Weights of a small transformer language model.
Size: 14 layers, 2 heads of 96 (1 for keys and values), MLP 512 SwiGLU, vocabulary 1024, 6.08M parameters.
Training: a variant of Adam for these matrices, 14582 steps.
Each number is 500 + 25 x the weight over its row's rms, rounded and kept within 0 to 999. Layers, rows and columns count from 0. Numbers have three digits each. The size before them is the row's rms in percent of the matrix's.

# layer 9 MLP down (transposed), 512x192, rms 0.0964, rows 27-36, columns 96-191
099:514506510456491508510477486477478504466516484508532504459497475519472483473483479484449481515515503507486532537469474503518523459466500430489487466470466477480528523535484512528516502457493480487511520519507493480512551481528498503496481499435515539501440495509501492511502510532447471544
100:497521475517498505484493499512465500458520490526486493483470517498508523457496496474494515495487512502522507523501509468521495530542470492514495505496481500465513482492510479514520508458505497509500486543526523511513506512468503563509508501481458499500511491507498487494452496500471459484
103:518453491516480506454484508468481483491540498488483516466484466506496481483494498473511519509492509480513476519521493496488519509499506551573521488493503413524493538518453483517515482516511518460514516526524487525460500509563535474507488510468551489511502531569497526461508463501492460500
098:511506518465485485457494447508543474458506468493514459493497551466486490558504535500503487508515515523528515524514534489503519495522495490477494512528507506528501444506489461496518489470518523530485461487522537498518501542514460502499465486465503520507538499513505450461459511536481519518
088:514518485515568530454518456491497482449493493495503501515513512456484532522465515503492504548555492525464465528482509493546557498521500493503442465471437461482505509495507505483490502497492473495524530455544492486488502505542479475508491493505517459481475522483488521517460520523525493529
102:500540486447515492537520481527472474447490476492468514489449480522482543511483515492524508515511517492475505504500549504465495502490530481496505537493493477474522468529474500500554537471501459486531516482499513500498544499471484515496524483467498480500469502496515521492479470497491468531
099:453531506491497478502484491522512530494458499505497542507466516473476506506502485510502457473496512469527476525523506478517480506491513452509504490536496507481471507467525528473527518487487483449499503513527511509497531526483527528516511477458499499506484506503497519545482510488487477500
098:517551500519460450482494506472517487493501472513456506474520508518504502495524502471504458473493522492528503495469492528517524485489472497504507515476536510523491514495487504477490488504479515523470498438473528511537493504530502478520520536499529503463507450513540502496514475463503498491
099:523497542520499455493510525428471475523490478516511485510484491460509535472502525481505487480505483498502459497543492532511492499507510509538467493511477486484459486458503517499482527505493457498507536458503534505459509542456501563508523535504518511518490480480508534505493518480464488486
102:515511488520492482535512528512513494472539490493519495501550536471507541529519492508509507478533496505482488533513453531484494518478536488464482496491518513465547497468509465475506503458503527493515500512502484501480501496467528488522498479458513502507508525489522463519549505492473498495
# layer 9 MLP gate, 512x192, rms 0.102, rows 28-37, columns 96-191
103:471499530512501515525492444464488498483494470442452512486489500508502501486492508479526476502496481527493510495507504489524516467550509562533522543529479503501525497465517507503506519459511481486525486521508510494512486491475529468491493492539482486487518534533470503453455556519527464547
101:507512519471525492460524485472510492494499479503492513534481459526453489449497511537530470479485508510539523492530515494524484509507462501507458493467486525485475522480485458535532507469498491519497549515508459489491539490498475525518489491502504510469505546500442499491533491502506583494
100:510541518469449509478519531480514478494517529505491469515499502473475543472513480451545462498491536482458483537530484474483461509533491511512478527527507506500507489494510485557467508479535495481486523487520490522514481511541490496462506481520486491518587452530523453482484522521507510500
079:473486488452486483512479477472453479521505514509520541504505468503531515508546496498553554472480526496478509493490487519529510486486506508515460541481524513534527498539520519520512525482536502507516491493522513517480475531524503511537448480531537512497515468482505475529519521507534524508
096:511504552499473520534476504519535477493508430497466499535476463489483497494514539494457477500462507462507479497534507489517455490544515503497508551576494482445486511515489493522516485495514455499527456537477538515538523501507501485528494508544497507533516469522485450477496480504456501509
098:518487494468474513500494456472499529514487497516537531495491524504529505520491486439526509510507485525487510490493495461504482480492476508548503513529499484482565513489507540517481528548464509526549478502464536485533518493477484490527482446469433487533510529507507504529497524518470513490
092:526486439519506503456467483498541471511536505482479525506522489498538497503467520523541520502477484501525493500499508496474427473459516467516484543499513527491516480517457475515505511446487499475493485480532510483482477496476486506495481503543489501480502514489492480475482470492493514482
097:499530532510470546488475499501496493478495512499522485474480535460484482505497523495530517452477503500506523443535496472496496466501500489470519552515478482533496506498487519499492500539493476506478447492487536510475467519499465469514486477414471505503485461483485511486494540506477487506
101:492518478488529515493507534461506484519488498512507425535502519477518476499464495496501525467540472462539529542466477483551466520514543495507510507509514493551510463476523463522521465544545497465521525488484497503529542512513509511501537482464464494511515498502477501474558465487505541505
103:489488503508523523497525489549453477501511492457490517495509509482504453491478496489507541531518515466529494531507514485499480452511500495535502516479563524481466543528488479523488499486534490490475505510513556482543431483512565490510483466551503473530516487533532475549478512561497478526
# layer 9 MLP up, 512x192, rms 0.0967, rows 28-36, columns 96-191
100:488493521526536510470468492465486474500497501497474484535492493486469459520522490508489496518544508483536497506525494534501495462509574500491484518513487570512504508498538492415536477503503481510539507517510484533435531472496503460481494518498487503499512505500520513484539528487481479486
101:513498521488495510474539485509526525465489477480512490470519502480483534436482522491514521493565535542530486487505543529481456492478510533489455507523513527479524444487448483549506531498522505491505503496479474524516515531486449520506536528493516518507502453482511532450487510504494529534
101:546545490482501507497463495511526544514534516503503494475505506485529452449505483485514451531479523508481520496533493496533464533480508476495545507507509483514533490539478530525475491525500479486533510496499438511547538493541483536481455494475523507505529541537501535447573469491528478512
087:464521521448497525482533517481482528510531477528491511490524499496479474516557487520547492534488512468546483506518472510497458471444482519540506515524483518523506457489485495494509483464499510489496521506528526491520495457497522509529516463493491530538498469489484532516537512539441531488
099:547504526481521494516509463497470493489494482543507483528484514497509537482487499492560494550518516514497465520522479534494520482514512507502509515513515468500514503511526492478520479512491494491478489472462474534486510474438508481490444484507494468516512516488519503497530521487454439497
101:469496487471492476520463475540485511515514472536479517524492526471480481509490520465463535492486520468513464498530510466504519488523524529476502508530472548466516458531515489471521544494477522533529441526453508508476516480489482528474536460503482522502492518501491490486532519528507525482
099:450494455489519494514516469513498486506485567510459477474517540477496504526522520488513548492469456547496531522534505439452482515503452465496496505535525469513458517509501507516526452516513474529443491509520529534465490517507514475471496535485465493487484490541517491489458506506505462513
098:486532549461472505510530447512509516469552490504505515507504519492496513469541509473505505464444515484477525477495550520528523505546481480475519477496506516516497536573522482501460485505497498485480510501499496525468469526463510458523476473530493507495521479511512504465492469491563545443
102:508471521519470505496496496463518465539495511503494503539476488502503499557515478488482474474483464472517513450517499525454465560455465508537499539519454546552494484457496516494457485505478474517525508510462525518482532462490552505482464469485549490491486499494475479518525501494489520454